python train.py --hidden_size=320 --hidden_act="squared_relu" --rope_theta=74100.0 --qk_norm=true --init="uniform" --init_std_o=0.0183 --beta1=0.93 --warmup_steps=0 --schedule="wsd" --batch_tokens=[32768, 65536, 131072] --doc_mask=true --train_tokens=397500000 --dataset="wikipedia_en"
Each number is 128 + 32 x the weight over its row's rms, rounded and kept within 0 to 255. Layers, rows and columns count from 0. The size above them is the row's rms in percent of the matrix's.

# layer 5 attention value, 320x320, rms 0.0973, rows 195-223, columns 240-319
size [102 116 101  97  96 100 100 105  99 103  94 101 103 110 103  89  99 106 115 104  91 108  98 104  95 104  96 101 105]
[[156 131 101  99 115 112 166 156 175 208 190 129 140 118 108 131 123 152 126 104 148 102  91 122 100  76 112 128 209 131 135 101 142 128 124 120 138 132 148  72 168 124 179 133  50  98 173 120 145 130 152 117 139 127 111 128 100 116 145 144  60 126 110 154 155  54 129 100 130 191  84 130 138 173 108 181 165  48 141 149]
 [134 123 135  68 162 144  94  99 138 104 116  63 146 155 183 161 148  93 163 100 143 127 119 126 145 172  80 129 116 188  93 141 164  61  59 123 161 174  85 141 143  87 145  92 163  73 114 122 120 136  98 138 183  85 173 139 110 158 106 191 148 110  86 155  86 112 174 101 159 141 160 117 115 137  93 108 108 120 147 127]
 [102 177 117 111  95 116 116 165  85 133 223  89 121 169 172 145 104 126 125 142 125 110 103 120 141 163 133 120  61 118  94 154 159 135 188 133 117 113  88 158 118 161 195 141 113 139 139  31 120 105 152 129 142 114 160  95 156 144 117 148 153 119 148 141 149 131 165 109  91 171 127 192  71 139 122  69  87 155 118 135]
 [141  85 100 147  69 140 102 118  65 103 109  97  98  92 155  97  78 133 103 163 120 124 174 165 120 133  93 154 101  63  85  71 168 105 116 172 112 113 140  60 117 160 129 154 156 129 106 134  59 139 112 159 103 134 127 142  73 111 127 182 105  75 100 141  60  88 125 167 140 106 106 157 131 166  88 138 190 175 113 136]
 [133 140 120  96 101 120  81  93 133 152  70 114 148 152 167  89 132  88 139 103 124 183 162 162  35  93  66 130 110 124 144 139 112 190  91 157 173  79 154 142  98 104 145 165 107  31 146 104 133 142 105 184 107  55 159 138 105  90 121 115 136  65  95 204 110 132 156 129  77  78 112 161 107  84 138 154 134 117 123 120]
 [137 148 112 135 154 116 121  73 126  81 193 204 130 145 128 147  51 172  86  97 121 165 160  88 110 119 107 120 148 105 184 152 103 118 106 131 172 142  93 139 108 157 139 113  73  80  90 155 134  90 137 149 102 176 105 123 123 135 142 118 108 155 122  79 123  98 163  90 109 213 140 161 196 144 146 154 151 103 165  65]
 [101 166 131 120 189 153 121 119 158  82  93 111 154 156 116  98 125 107 133 179 120 105 125 146 179 141 123 148 148 134 125 135 158  91 125  85 128 142 130 159 127 174 149 157 172 121 101 208 139 168 112 142 124  68 147  90 160 118 160 114 113 113 102 164 139 184  75 150 149 112  99 183 163 103 123 109 143 167 167 152]
 [127 145 115  17 110 105 105 130 172  85 133 119  67 202 204 116 140 100 154 140 142 163 157 138 127 100 145 131 115 139  55 103 163 106 101  85 149 140 150  98 137 119  71 143 163  76 123 147  98  81 154 114 160 166 137  87 152 174 137 127  68 116 133 111  78 115 123 134 144 106 171  84 144 193 125 188  69 154 128 105]
 [ 73 182 170 131  81 164 103 120  90 140 136 102 132 145 135 144 103 107 128 141 174  64  69  81 134 134 148 125 168  61 172  80 163 201 138 192 168  63 113 134 112 117  65 155 144 139  99 108 127 100  87 146 114 171 143  85 116 101 111 111 142  99  87 142  82  98 140 151 107  80 116 169  78 108 119 117 158 157 126 197]
 [100 153 176  86 169 116  83  94 185 122 140 155 131 104 129 133 151 106 144 121 174 135  91  65 112 164 134 108  99 133 108 124 139 163  90 135 173 164 111 105 169 141 125 132  95 111  98 119 159 100 109 139 193  94 116 153  72 142 112  27 112 136 180 103 136 125 193  96 130 188 156 141 168 174 122 155 139 172 120 118]
 [169 168 143 133 124 139  94 149 159 129 104  98 139 179 173  47  94 122 115 127 186 122 170  93  90 114 138  89  64 103 150 117 112 120  96 128 126 120 119 112  94 141  55 112  47 112 155 118 140 187  82 101  76 101 123 142  64 105 160  88 147 152  89 145 180 137 164 137 146 112 124 167 124 104  75 126 144 117 134  74]
 [132 163 115 128 119  96  98 146  87  98  87  92 197 173 195 155 177 138 109 120 134 102 149 150 142 120  81 158 135 176 145 151 147 171  92  95 140 146 111 106 168 129 188 144 152 141  89 151 113 144 140 162  99 104 119 108 134 107 117 140 111 197 110 161  91 117  68 146 150  93 184 118 163 175 167 115 154 139 128  98]
 [120 121 138 158  70 155 141 153 180 160 120 161 117 157 154  86 103 154 191 109 150 134  84 115 134 105 135 172 130 115 103 127 170 113  69 141 112 152 152 136 125  87 158 124 174 117 179 172 146 163  97  95 115 176 141  68  99 133  82 150 163 114  79 133 100 149  86 144 113 111 131 144 102 167 134 129 173 172 123 103]
 [ 69 144 105 170  90 137 122 128 111 141  96 110 119 140 123 120 164 130 181 122 113 131 102  93  99 142  92 165  77  44 171 177  87 127 132 106 147  91 150  93 148 130 136 168 177 148 198 111 124  90  89 148 128 149 102 127 168 197 128  74 142 157 120 105 104 106 132 182 118 127 173 163 126 133 163  91  65  83 141  78]
 [114 127 113  80 153 163 157 129 119 120 155 138 126 119 111 111 172  52 150 123  94 136 153 146 150 101 124 174 178 139  94 156 182 125 147 144 133 140  95 130 128 126 162 128 173  92 116 123  95 119 111 138 106  85 133 161 131 117 161 155 144 170 121 115 100 155  49 135 119 107 148 112  68 126 110  91 148 116 130 153]
 [150 133 120 205  99 151 134  77 107  96 113 143 199 193 128 134 145 102 131 140 124 143 214 167 108 111 178 125 144 131 110 182 144  78  82 164 119 119 119 130 120 107 172 119 124 156 196 134 159 126 180 152 132 173 152 131 147 157  82 108 181 153  95 135 187  84 107 134 143 100 167 173 146 166  87  90  83 123 112 103]
 [152 139  74 170 195 144 122  65  83 141  74 121 122 173 138 120 130  96 100  99 102 118  90  98  99  69  99 139 158  79 125 168 135  93 140  72 128 109  92 135 169  63 140 132  87 150 122 161 153 156 119 151 128 134 109  94 101 123  80 119 123 171 109 141 156 167 161  70  99  49 119 143 111 130 107 128 153 158 139  90]
 [ 71 122 175 131 114  87  69  81 132 153  88 145 144 139 123  96 111 139  85  78 146 160 169 189  97  62 128 124 149 152 204  89 166 203 129 153 131 163 115  77  87 137 159  69 134  82 138 142 130 121 141 143 144 180 122  90 140 136 111  91 126  73 126 155 165  56 118 113 131  72 163 210 119  83 155 132  91 156 118 171]
 [111 149 204 169  95  92 117 130 147 161 139  41 142 149 141 147 112  99 122 157 130 165 151 130  82  66 126 125 120 139 134 104  60 122 130 124 148 157 118 115 153 143 115 113 123  97 184 108 135 114 162 136 194 204  88 189  81  86 126 123  94  49 118 133 214 107 135 150 116 130 106 168 204 149 135 198 122 136 103 156]
 [111 120 141 124 123 102 146 114 185 182 187 118 109 126 108  87 148 130  99 169 167 125 101  99 110 133 101 117 131 130 181  69 144 118 140 149 153 155 115 104 137 130 157 180 142 161 169 135 188 191 179 121 159 107 160 178  96 107 132 172 176 109 155 122 163 121 160  74 157 151 110 145 123 134 163 111 113 146 156 116]
 [ 91 146 139 129 112  46 156 166 108 113 164 104 126 120 173  93 169 178 175  68  90 185 164 136 110 126 150 183  96 116  89  72  91 132 131 118 129 162 162 178 128 100 104 104 132 118 165 126 130  25  86 122 112 127  84 132 118 113 129 114 164 104  81 172 121 106 123 151 155 123  92 166 155 195 123 159 115 180 137 197]
 [116 167 126 176  85 106 103 158 106 135  99 124 149 111 126 115  66 120 116 123 109 123 165 111 104  99 169 118  82 156 143 158 115 140 157 125 212 131 134 161 169 107 125 153 103 129 152  94 113 126 138 122 156 135 135 164 123 193  98  72  78 170 138 124 143 147 121 126 140 177 161 108 121 142 142 184 115 149 154 147]
 [ 94 126 132 111 169 137 141 107 107 169 129 165 168 122  57 113  78 135  96 115 121 147 168  72 144 116 114 130 136 154 107  67 118 169 167 160  83 167  70 130  93 131 119 166  84 157 142  69 132  69 117 145 122  82 135 109 134 124 154 165 183  85 124 100 153 157 141  69  96 149  93 127 122 110  76 162 110 147 170 103]
 [141 153 110 159 147 125 123 133 133 126 156  94 132 161  99 116  62 116 154  83  84 107 112  94 123 154 161 130 119 148 100  97 128 168 122  99 163 142 125 101 112 114 134 152 109 126 172 141 150  47 132  92 148 203 163 152 109 164 156 124  82 105 120 102 113 142  96 119 151 183 147 146 143 171 102 166 141 155 161 105]
 [134 130 155 115 132 130 101 117 124 109 132  87  53 130 111 157 111 200 116 126 139 119  88 125 132 129 116 135 165  69  91 122 138 111 111 145  76 172 167 118 145 132 129 149  96  86  89  82 158 168 147 143  71  92 123  88 108 109 155 100  93 109 117 182 122 107 141 153 142 102 165 154 171 118 151 115 169 106 125 125]
 [ 82 137  87 126  92 186 137 153  61 143 132 120  96  87  67  94 101 108 164  85 111 125 162 157 123 123  92 152 137 121 138 113 103 117 192 124 207  79 156 144 108 171  84 116 150 127 168 109 111 146  76 130 120 152 114 153 170 108 105 111 151 129 107 182 155 178 154 105 128 140 162 117 126 126 156 122 137 117 140 140]
 [168 176  72  91  73 137 109 189 114  88 117 179 111 122 110 152 156 132  96 145 134 135 105 111 178 154  93 176 190 141 206 144 119 110  58 107 117  95 137  70 183  93  91 153  66 161  41 165  88 161 107 133 133  55 121 112 162 110  65 129 120 120 157 127 154 122 139 124 147 170  88 147 166 127 137 152 128 166 104 133]
 [137  54 115  65 117 143 125 139 134 139 172 155  99  82  94 159 108 136 143 111 146 151 132 122 177 149 107 113 150 121  97 115 160 104  93  81 131 115 184 176 135 146  59  94 142 185 132 208 118 131  65  67  93 147  95 142  92 128 161 133 132  59 113 104  65  87 133 141 139  70 118 137 103 125 112 113  80  92 164 152]
 [205 128 137 151 129 141 126 187  41 139 136 175  88  86 122 133 108 119 150 113 105 150  76 164 143 149 132  90 165 131 135 105 101 194 154 137 150 111 112  71  89  76 174 141 182 127  59 112 144 106 148 135 133 187 148 123  74 129 114 147 123 104 142 124  64  87 124  97 133 113 122 174 134  97 178  94 144 141 177 171]]
# layer 5 attention output (transposed), 320x320, rms 0.0845, rows 195-223, columns 240-319
size [102 113  96  95  94  99  98 100 100 103  96 103 101 107  98  91 101 103 110 105  94 100 106 104  96 103  97  97 104]
[[ 92 118 141 125 156 115 133 123 124 149 140 118 117 184 142 172 143 134 144 100 111 130 242 139 117 130 153 122 125 167 109 174 172 116 160 127 121 134 158 133 142 139 141 105  40 122 183 146 119 192 104 120 146 157 189 124 153 166 105 152 128 184 125 174  52  84 101 171 159 108 115 165 152 180 136 134 110 173 100  94]
 [188 123 119 163 158 160 103 141 155  89 151  71 154 158 116 107  76 156 138 129 146 201 105 146 175  89  70 164 174 108 169 177 103  74 177 108 118  99 124 111  96 112 134 105 113 136  83 130 137 138 138 151  88  79 128  60 107  98 131 139  67  88 106 153 146 162 109 126 154  96 129 138  62 118 140  88 120 172 138 106]
 [199  73 171 139 165 145 130 106 107 103 104 176  96  91 126  98 136 139 189 117 164 151 121 162 110 126 110 105 112 147  85 144 173 151 144 105 126 124 153 168 160 166  84 148 161 141  71 162  96 126  40 141 119 163 135 117 133 184 156 103 115 148 138 151  83 113 176 161 120 173 145 175 193  15  83 100  85 100 113 145]
 [144  98 161 195  70 116 118 104 138  94 150 119 181 200 149  58 151 109 125 101 147 152 139  90 155 113 133  83  86  91 141 175 147 116  81 137 148 119 104 124  54 113  79  99 164 121 136 159  82  98 116  86 174 120 144 124  73 124  85 159  37 115 111 120 198  86 122 116 153  66 156 152 112  88 160 160 125 125  83 123]
 [161 118 132 165  93 102  95 130 115 125 167  97 152  67 109  92 151 193 118 134 103 116  90  97  80  90 146 146 171 126 139  71 174 149 175 136  78 155 149  85 156 100 149 140  85 140  90 138 120  98  93 132 141 119 136 157  92 131 114 113 128 131 114 111 176 139 186 182 171  87 143  84 120  92 159 108 159 158 148 140]
 [ 74 146 103 187 176 145  77 123  83 165 115 155 119 141 163 151 176 118 107 172 116 134  68 232 199 168  93 132 131 179 131 122 126 157 134 105  82 102 182 147 112 121 160 149 167 152 149  90 159 126 177 112 119 141 129 115 181  98 157 111 158 148 115  43 102 117  81  97 138 119 142  96 159 147 157  99  63  82  90 115]
 [147 207  96 185 135 110  70  78 149 124 152 132 199 107 102 156  94 138 186 168  93 165  54 100 159 135 104 141 131  89 168 171 124 118  62 105 150 108  34 110 104  82 111 115 158 139 110  80 151 188 122  90  82  47 126 150 175 104 125  94  94  83  67 149 129 101 124 169 142  60 131 167  82  61 171 180 153 135  70 132]
 [138  80 135 208 190 136 108 110 141  91 172 137  57  90  89  90 134 168 120 116 167  88 108 120 155 132 132 163 138 131  88 133 157  94  81 202  88 158 131 159  80 151 146 108 158 123 125 100 112 148 127 108 117 142 151 147  73  85 123 157  26  96 134 131 163 128 132 209 157 100 151 210 128 150 148 133 103 134 150 171]
 [170 164  93 110  95 160  99 156 103 125 187 200 120 135 142 103 147 100  82 147 131 195 153 128 155  65 123 109  82 169 131 123  97 129 113  91 121 154 131  83 108 174 127 105 131 141 101 173 125 122 148 137 148 159  96 197  51  92 134 166  90  97 140 141 117 164 137 166 109 155 121 135 165  64  97 196 168 139 153 109]
 [140 101  72 167 109 139 142 113 118 171 166  58  79 203 104 128  63 149 177 133  85 123 170 139 172  91 153 129  95 102 157  91 142  50 126 129 168  94 140 117 119 106  95 125 126  85 164  72  94 136  96  66 189 170 155 133 111 143 164 154 161 120 155  11 163 143 108 116 121 129 122 178 103 155  85  77  93 152  92 124]
 [141 144 150 167 118 124  72  92 110 139 155 129  99 109  96 154  65  77 147 138 116 198 166 112 114 127 134 200 104 133 124 109 186 130 144 196 103 178 140 106 172  85 174 177  61  96  95 109  98 102 159 121 138 193  92 128 149  99 133 123 152 147 114 129 193 104 158  84 120  45 116  77 108 114 105 141 105 117 154 165]
 [183 156 120 122 173 129 131 137 217  88 156 145 114 109  95 102  94 103 180  70  78  99 178 118 162 181 117 103 161 167 150  97 173 104 118 190 143  17 137 169 101 130  98 140 148 123 117 150 139 154 192 106 131  86 125 132 179 136  82 104 109  87 160  81 103 139 110 137 159 132 175 164 115 181 149 115 184 141 132 156]
 [151 132 126 134 135 117 161  97  77  85 180 167 180 106 122 157 125 121 118 104 104 111 121 144 103 157 112 136 197 124 121 129 152 133 125 123 173  87 157  57 135  83 124 131 180 115 133 151 108  92  99 173 122 169  97 115  97 128 133 125  79  96  94  86  88 116 127 106 143  54 105 176 181 125 162  99 169  91 136 123]
 [ 76 127 151  97 100 130 172 118  99 128 103 204 155  97 104 132 175 108 184 184 145 161  22  80 120 123 160 116 151 117 113  62  72 186 155 148 122 142 115 191  74 185 111 137 138 128  87 141 162 123 161 124  72 155 161 115 123 100 169 103 121 148 160  91 114  75 180 144  97 178 106 109 140 102  96  88 152 155 156 179]
 [102 133 117  92  62  88 176  87 146  97  60 148 141 120 131 199 100 162 164  81 102 115 157 130 150 183  97 146 116 133 121 122 120 212 145  96 125  88 126 111 167 165  85  99  73 178 110 151  90 145 171 113  79  95  99 133 137  69 105 139  92 142 137 135 108 118 134 152 179 182  78 153 175  62 149 129 136 110 167 117]
 [124 172 125  98 120 148 118 121 129 127  67 160  72  85 166 102  62 136 145 152 138  67  64 110 129 177 106  85 165  89 151  85 152  98  89 152 155 168 205 114 154 146 105 169 173 130 145  88 127 114 155 135 122 212 158  98 145 152 136 158 140 152 142  85 111 114  54 147 122 106  62 136 168 157 131 143 177 112 166 119]
 [130 123 191 125  61 121 177 152  97 141 154 141 105  74 110  64 106 159 108 176  77 194 179 127 121 189 151 132 142 103 108  82  63 122 150 132 145 120 105 168 140 108 124 172 108 106  76 137 128 148 139  89 147 129 171 143 155 134 122  67 143 137 163  83  96 107 119  99 156 168 132  99 133 104  92 123 149 143  91 147]
 [165 130 107  68 176  81  89 101  93 165 146 145  80 153 157 131 142 135 108 129 114  97 152 146  96  78  60 191  80 122 145 139  84  99  94 169 131 127 126 124 145 109 123 108 195  57 122 140 143 100 102 148 128  80 146  90 106 133  88 177 171 101  99 169  88 107 124 181 166 131 144 140  92 175 154 137 167  71 174 110]
 [ 96  97 155 147 158 135 138 133  52 208 151 152  77 187 123  84 123 167 113 165 134 131 140 127 137 160 128 128  96 175 110 114 153  77  96 122  94 118  90  93 144 125 223 142 135  69 182 131 142 138 111 144 110 145 110  91 120 139 113 159 172 145  79 132 129  93  97 144  91 142 154 105  91 177 158 121 158 112 184 117]
 [ 89 154 157 187 155 172 108 143 121 187 156 109  99 162 177 190  94 113 121 109  95 173 122 109 103 130 141 107 189 159 128 123  97 112 108 160 105 108  80 107 115 133 109 127 104  79 111  73 150 177 135 158 161 129 111 132 138 189 134  94 116 106 135 126  71  55 105 131 120 132 141 173 102 135 146 121 131 167 150  64]
 [111  85 112 164 173 105 138 164 141 106 136 165 141 128 118 145  96 123 155 175 121 109 156 116 164 110 158  96 165 131 133 148 148 146  62 163 122  62  59 112 142  91 115 180  84 104  80 150 101 151 171 153 139 188 117 200 129 128 129 180 127 149 120  96 151 140 145 103 141 177 173 132 125 139 123 113 123  49 155 126]
 [ 97  85 156  66 149 145 202 142 111  90 103 178  77 132 155 143 127 145 160 124 111 115  80  89 156 165 121 132 107 134  99 143  89 206 141 107  97 127 183 135 192 165 137 146  38 169 142 118 174 130 171 146  98 190 142 120 150 137 125 158 119 160  80  93 120 147  93 134 110 163 118 139  90 179 121 118 109 131 173 124]
 [127 115 132  75 158 150  95 116 153 129  92  95  89  95 147 167 132 160 133 113 138 118 168 132 129 133 152 172 165 160 174 130 155  97 162 129  93 122 193 105  76  67  96 136 172 111 151 115 105 105  45 118 202 159 100 110  64  91 119 157 197 120 135  76 112 140  70  86 154 126 123 139 156 152 131 171 123 135 112 149]
 [142 163 169 165 219 147 169 113 127 179 188 161 147 159 108 118 113 153 125 143 107 166  72 158 162 113 142 143 135 137 133 136 162  68 142 151 100  78 148 163 122 118  88 152 115  86 117  84 149 188 143  85 132 154 139 160  54  81 123 123 115 133  88  76  93 110 113 148  96 148 145  85 149 103 136 136 112 172 118 162]
 [107 172  97 195 151  71 129 124 186 171 169 151 149 123 187 119 127 118  92 160 161 110 185 174 131 119 118 131 154 135  89  54 181 115 169  87 125 121 110 127 108 189 142 171  98 205 111 169 159 151 149 139 141 135  67 221 132  91 123 105  96 142 111 180 172 106 110 179 100  99  77 161 130 121 151 130  59 163 144 136]
 [136 143 163 109  58  66 151 121 138 109 158  39  98 149 117 138 154 158 118 183 114 111  87 168 106  93 114 115 121 114 133 126 108 125  81 108 121  51 147 114 115 143 116  72 152 127 109 183 121 112 125 117 150  69  95 195 106 145 132 166 233 119 130 118 127 155 120 154 114 126 162 140 152 147 146 125 139 139 142 111]
 [170 121 128 112 141 130 132  96 178 157 148  86 209 118 119 137  60 154  55 160 104 104 151 187  99 115 118 114 212 192 134 129 130 122 143 109 168 184 136 120  67 141 127 122 182 123 126 101  95 137 172 117 127  68 113 128 152 127 161 130 116 171  89 108 179 163  76  84 127 134 155 152 135 134 140 158 120 120 103 191]
 [112  51  89 154  69 151  82 134 101  97  74 110 171 114 131 117 143 134 131 120 168 127 148 139 101  88 149 180 137 108 167 194 128 161 146 144 197 139 123 125 120 103 125 162 146  60 143 161 190 130 115 135 133  59 135 161 109  64 101 111 111 123 139 118 127 108 165  99 123 180  88 152 126  81 173 146 142 160  88  92]
 [111 119 148  95 125 141 191 145 110  99 138 144 144 144 179 142 151 176 112 126 148 106 101 166 122  97 122 139  99 108 130 167 103 153  76 139 171 112 133 112 129 132  92 127 144 101  90 181 147  48 120 122  69 135  72 175 167 144 153 120  90 107 111 135 158 183 168 152 106  74 119 130  86 110 101 141 142 140  94  75]]
# layer 5 attention query, 320x320, rms 0.0858, rows 224-237, columns 240-319
size [ 99  74  98 107 104 102 100  98 108  97  77  97 108 104]
[[135 110  92 107  84 138 143 127  88 124 172 114 160 173 111 156 120  64  54 127 150 142  80 133 143  97 156 168 122  97 109 137 148  92  83 113 126 130  89 172 150 141 100 101  72 136 155  73  85  97 127 109  91 143 105 109 116 101 182 175  86 124 129 160 132 103 144 130 144 134  95 117 124 168 151 134 187 190 179 142]
 [142  93 118 118 122 103 122 117  90 141 121 130 182 138 167 107 100 138 186 132 111 140 139 121 113 125 187 138 149 102 125 152 129 102 156  91 144 167 138 150 115 149 100 167 130 107 164  89 101 134  89 111 117 119 134 129 100 113 124 160 125 156  61 134 164 141 116 169 146 131 148  95 118 129  91  91 113 173 125 138]
 [129  96 122 187 172  96 113 160  97 136  95 113 135 124 131 122 153 140  87 109 163 121 132 191 148 139 134 175 164 114 126 181 132 149 117 173 105 109 136  82 190 162 117 152 148 103 157 104 135 110  83  99 102 129  53 122 152  90  99 118 108 111 132 119  94 101  83 132 174 141 134 124 100 115 152 100 119 123 123 147]
 [ 98 149  91 109 134 137 140  95 183  77 122 128 140 147 182 133  65  94 199 134 140 180 108 106 107  82 125 123  78 189  73 147 144  92 149 102 101 125 136 114 129 112 123  53  68 110 130 126 146 118 111 127 177 121 127 128 159 107 127 116 133 122  66 178 137  77  91  63 125 182  76 153 211 131  94 153 141 133  72 126]
 [ 96 123 191 143 154  94 183 108 158 155 100 117 107 129 107 148 159 169 131 130  99 108 124 169 149 172 126 156  82 126 145 177 175 136 108 135 139  81 159 161 103  81 125  80  73  99 139  93  87 128 121  82  98 124 105 140  77 108  98  88  90 118 202 134  52  95 133 141 143  85  80 108 159  73 109  96 132 164 174 106]
 [ 90 153 164 120 139 102  68 150 142 133 129 114 112  92 143 104 199 189 131 105 157 170 185  80 149  67 163 161  93 135 129 105  95 105  72  75  79 117 142  88 155  84 207 155  85 121  91 147  87  76 188 170 127 144 119 120  58 101 115 111  70 137 165 107 107 189 147  93 106 125 122  98  73 121  70 114 168 136 183 134]
 [183  84  74 121 119  93  72 132 103 141 154 160 183 100  58 138 149 109  79  78 119 151  99 111 122 215 133 133 127 126 151 172 115 128 110 138 133  58 139  91 166 138 207 142 165 117 160  76 116  97 136 117  85 180 166 139 134 159 100 111 107 108 127 149 120 168 132 130 152 155 187 128 129 103 140 198 113 126 121  89]
 [106 124 108 132 151 115 140 109 123  74  80  96 117 153 124 128 136  94 107  97 115 117 158 112 124 142 109  81 101 132 162 139 145 117 149 104 219 191 126 135 135 114  91  22  81 138 159 106 151 127  81 105 181 123  76 137 116 216 161 109 134  73 147 122 155 162  84 121 151 119 121 121  71 127  92 213 117 130  89  25]
 [174 108 136 101 155 134 141 102  96 131 116 111 156 133 119 116 123 167  86 142 156 150 101 149 164 102  71 124 102  67 119 130 129  95  59  81 172 138 160 126 151 144 119 176 193 114  91 123 161 118  96 107 127 177 114  88 157 135 135 138 126 151  99 125 178 134 112 136  99  71 122 135 117  89 141 163 105 109 113 187]
 [129  83 162 125 208 143 136 117  72  99  94 163 160 119 120 146 114 172 105 133 150 118 155 124 139 114 130 128 142  89 102 112 107 133 176 150 180 141 130 170 157 162 137 167 179  77 115 137 107  85 110 148  70 179 131  61 145 121 134 138 118 130 100 121 118 142  78 153 110  87 129  42 168  87 110 100  88 103 201 199]
 [167 121 158 147 169 102 156 147  97 102 159 162 123 127 141  94 128 178 153 129 148 126 152 169 125 106  75 153 126 186 140 174  98  75 147 135 102 124 102 151  57 164 119 115 175 138 115  82 104  71 142 115  63 152 104 113 125 172 180 126 130  96 186 156 156  98 124  97 104  94 134  74 162 163 147 131 114 156 185 106]
 [134 103 141 150 150 110 124 152  76 125 131 173  91 144  93  97  70 108 112 159 151  83 156 114 154  97 122 116 135 194 120 130 129  98  94 105 176 118 115 117 177 164 130 116 134 131  99 121 143  71 116 110  68 114  27 127 152 140 112 128 152  57 169 122 155 157 122 129 127 164 108  36 143 154  84 167  62 166 106 175]
 [141 130 110 145 147 136 129 153 121 113 168  84 102  91 164 132 157 111 135 155 101 105 119 121 149 130 171 128 100 123 117 135 149 155 106  63  93 126 129  87 169 105 139 181  88 112 134 103  58 130 119  90  46  85 125  99 103  28 133 158  84 132 131 120  75 109 132 117 135 119  90 160 108 151 180 124 188 104  99 149]
 [104 165 116 135 164  81 157  96 139 168 160 116 139 153 183 115 164  92 174 150 113 115  91  74 133 180 100 114 115 189 108 105 185 130  70  83 105 190 148 120 133 170 113 104 155  82 116 103 145 121 143 113 194 109 114 147 156 143  93 191 157  77 202 105 170 135 126  94  90 165 101 146 116  97 123 145 135 168  55 125]]
# layer 5 attention key, 320x320, rms 0.0869, rows 224-236, columns 240-319
size [ 93  71 103 119 100  99  97  96  91 109  74  97  94]
[[102 147 105  86  73 115 163  84 131 176 164 101  79 102 123 149 138  80 151 162 100 154  68 164 114 156 147  95 116 192 113 107 142 119 123 160  97  88 156 142  92  48 136  78 111 122 145  89 156 107 179 121 137 128 147 169 106 124 140  79 160 140 117 142 115 149 146 125 144 116 126 174 122 160 140 124 113 122 113  76]
 [115 101 160  77 147  62 109 133 120 124 140 166  91 146 103 167 127  90 149  72  74 116 128 119 119 136 154 123  94 160 128 108 176 107 127 105 110  96 152  97 142 165  95 103  79 127 118  88 123 151 138 127 121 120 112  93 153 163  70 129 101 105 142  94  66 116  87 153 188 148  87  93 178 115 158 132  83 112  76 128]
 [109  85 126 200 170 137 103 176  91 119  79 179 131 139 142 174 118 196 180 117 178 152 137  93 182 110 106 165 132 120 134 118 163 182 126 105 167 111  87 106 168 166  79 167 147 136 135 144 145 103  97 130  59 117 106  87 118 148  65 115  84  56 151  81 150 127 106 111 171 144  91 102 146  92 132 186 102 137 139 159]
 [ 94 150 136 120 147 170 142 163  72 108 116 145 126 155 127 123 144 197 117 132 117 170 127 177 197 119  34 171 152  88 164 150 144  81 126 101 120  93 165 159 109 149  89  90 136 121 107 140 150 124 166 102  48 139 124 116 121 165 162 120 167 140 122 115 154 138 115 100 107 102  97  83 195 120  81 160 148 114 130 134]
 [ 75 148 150 157 152 101 205 154 138 172 151 114 177 140 182 146 187 174 124 131 124 140 138 143 120 115  94 118 144 123 149 120 151 112 140 114 115 143 101 141 113  90 104  94 160 117 108  50 206 152 106  98 135 140 120  95 190 132 130 108 126 160  91 174  69 118 148 101 156  89 115  61 166 103 112 144 106 169 198 131]
 [168 119 183  87 114 111  63  83  60  95  97 144  97 154 189 108  80 196 106 112  88  71 104 154  76 112 133 131 123 109 110  88 136 156 220 133 165 146 108 145 134  99 177 125 148 143 208 115  98 148 191 137 127  81  76  95 111 150 187 127 125 126 116  91 141  28 151 154 117 108 164  97 124  89 163 158 136 183 165 134]
 [159 108 188 157 107 148  97 132 193 133 147 182  77  97 192  94 186 103 160 149 167 109 130 155 149 124 145 110 163 130 151 173 112 182 175 162 149 117 165  67 201 134 127 183  97 139 113 107 169 115 111 146 167  86 196 107  37  75 147 110 110 136 145 139  47 141 111 110 113 103 172 129  74 146  98 164 159 130  89 136]
 [121 125 153 138 143 103 111  95 109 127 104 153 139 148 191  94 136  87 140 113  90 120 127 147 137 125 142 124 115 184 102 146 157  69 130 129 143 181 151 126 160 164 161  56 118 148 106 179 151 159 135 149 131 140 101 102  51 114 166 127 151 151 165 191  93  89 125 142 183 114 145 103 101 178 125 114 168 155 121  53]
 [ 98 134 184 151 192 181 178 154 212  78 104 144 102 110 176 158 169 154 184  91 119 119 140  94 117 177 108 140 124 128 165  84 119 180  96 152 153 107 139  82 103 148  96 113  60 143 148 102 186 118 169 145 103 131 129 177 115 183 120 111 100 140 104 142  96 107 119 160 141 109 142 104 111 122 160 118 148 110 136  71]
 [ 85 110 158 179 153 156 121 158  88 106  86 140 106 119 174 152 110 192 161  90 113  79 198 118 165  70  91 142 140  82  99 123 162 118 176 141 151 150 108 131 154 171  70 170 167 148 172 143 115 144  92 165 108 136 120  81 134 122 120 133 118 144 136  46 101 138  95 107  95 110  87 100 168  77 143 187 142 139 152 134]
 [ 71 112 108 166  94 114 136 147 146 170  84 111  94 133 111  85 121 215 101 147 150  76 178 130 167 172 100 142 124 177 126 143 168 153 140 135 119 100  47 128  48  98  64 193 152 141 144 123 147 111 157 179  98 131 172 155 176 159 128 121 142  76 101  91 180 148 121  74 109 105 203 127 143 160 136 110 140 133 193 121]
 [132 139 138 110 133  33  94 130  95 149 109 140 164 121 149 101 123  54 127 130 152 221 129 204 125  73 183  93  84  59 124 135 133 174 138 119 120 137  65  71 209 135 174 133 109 153  99 146 149 152 153 100 130 111  82  81 154 167  88 101 151 149 135 158 115  75 149 136 109 153 105  97  76 110 156 158 158 164  97 138]
 [187 128 133  89 172 165 130 123 131 150 143 194 155 160  79 189  91  92 117 114 160 152  97 127 134 116 108 128 133 127 139 174 134  93 107 108 114 166 124  97 144  80 127 185 109 124 112 132 115 136 177  91  72  50 104 161 127 136 139 154 118 125 116 105 170 119 164 178 127 148 104 131 128 186  99 104 113 128 100  88]]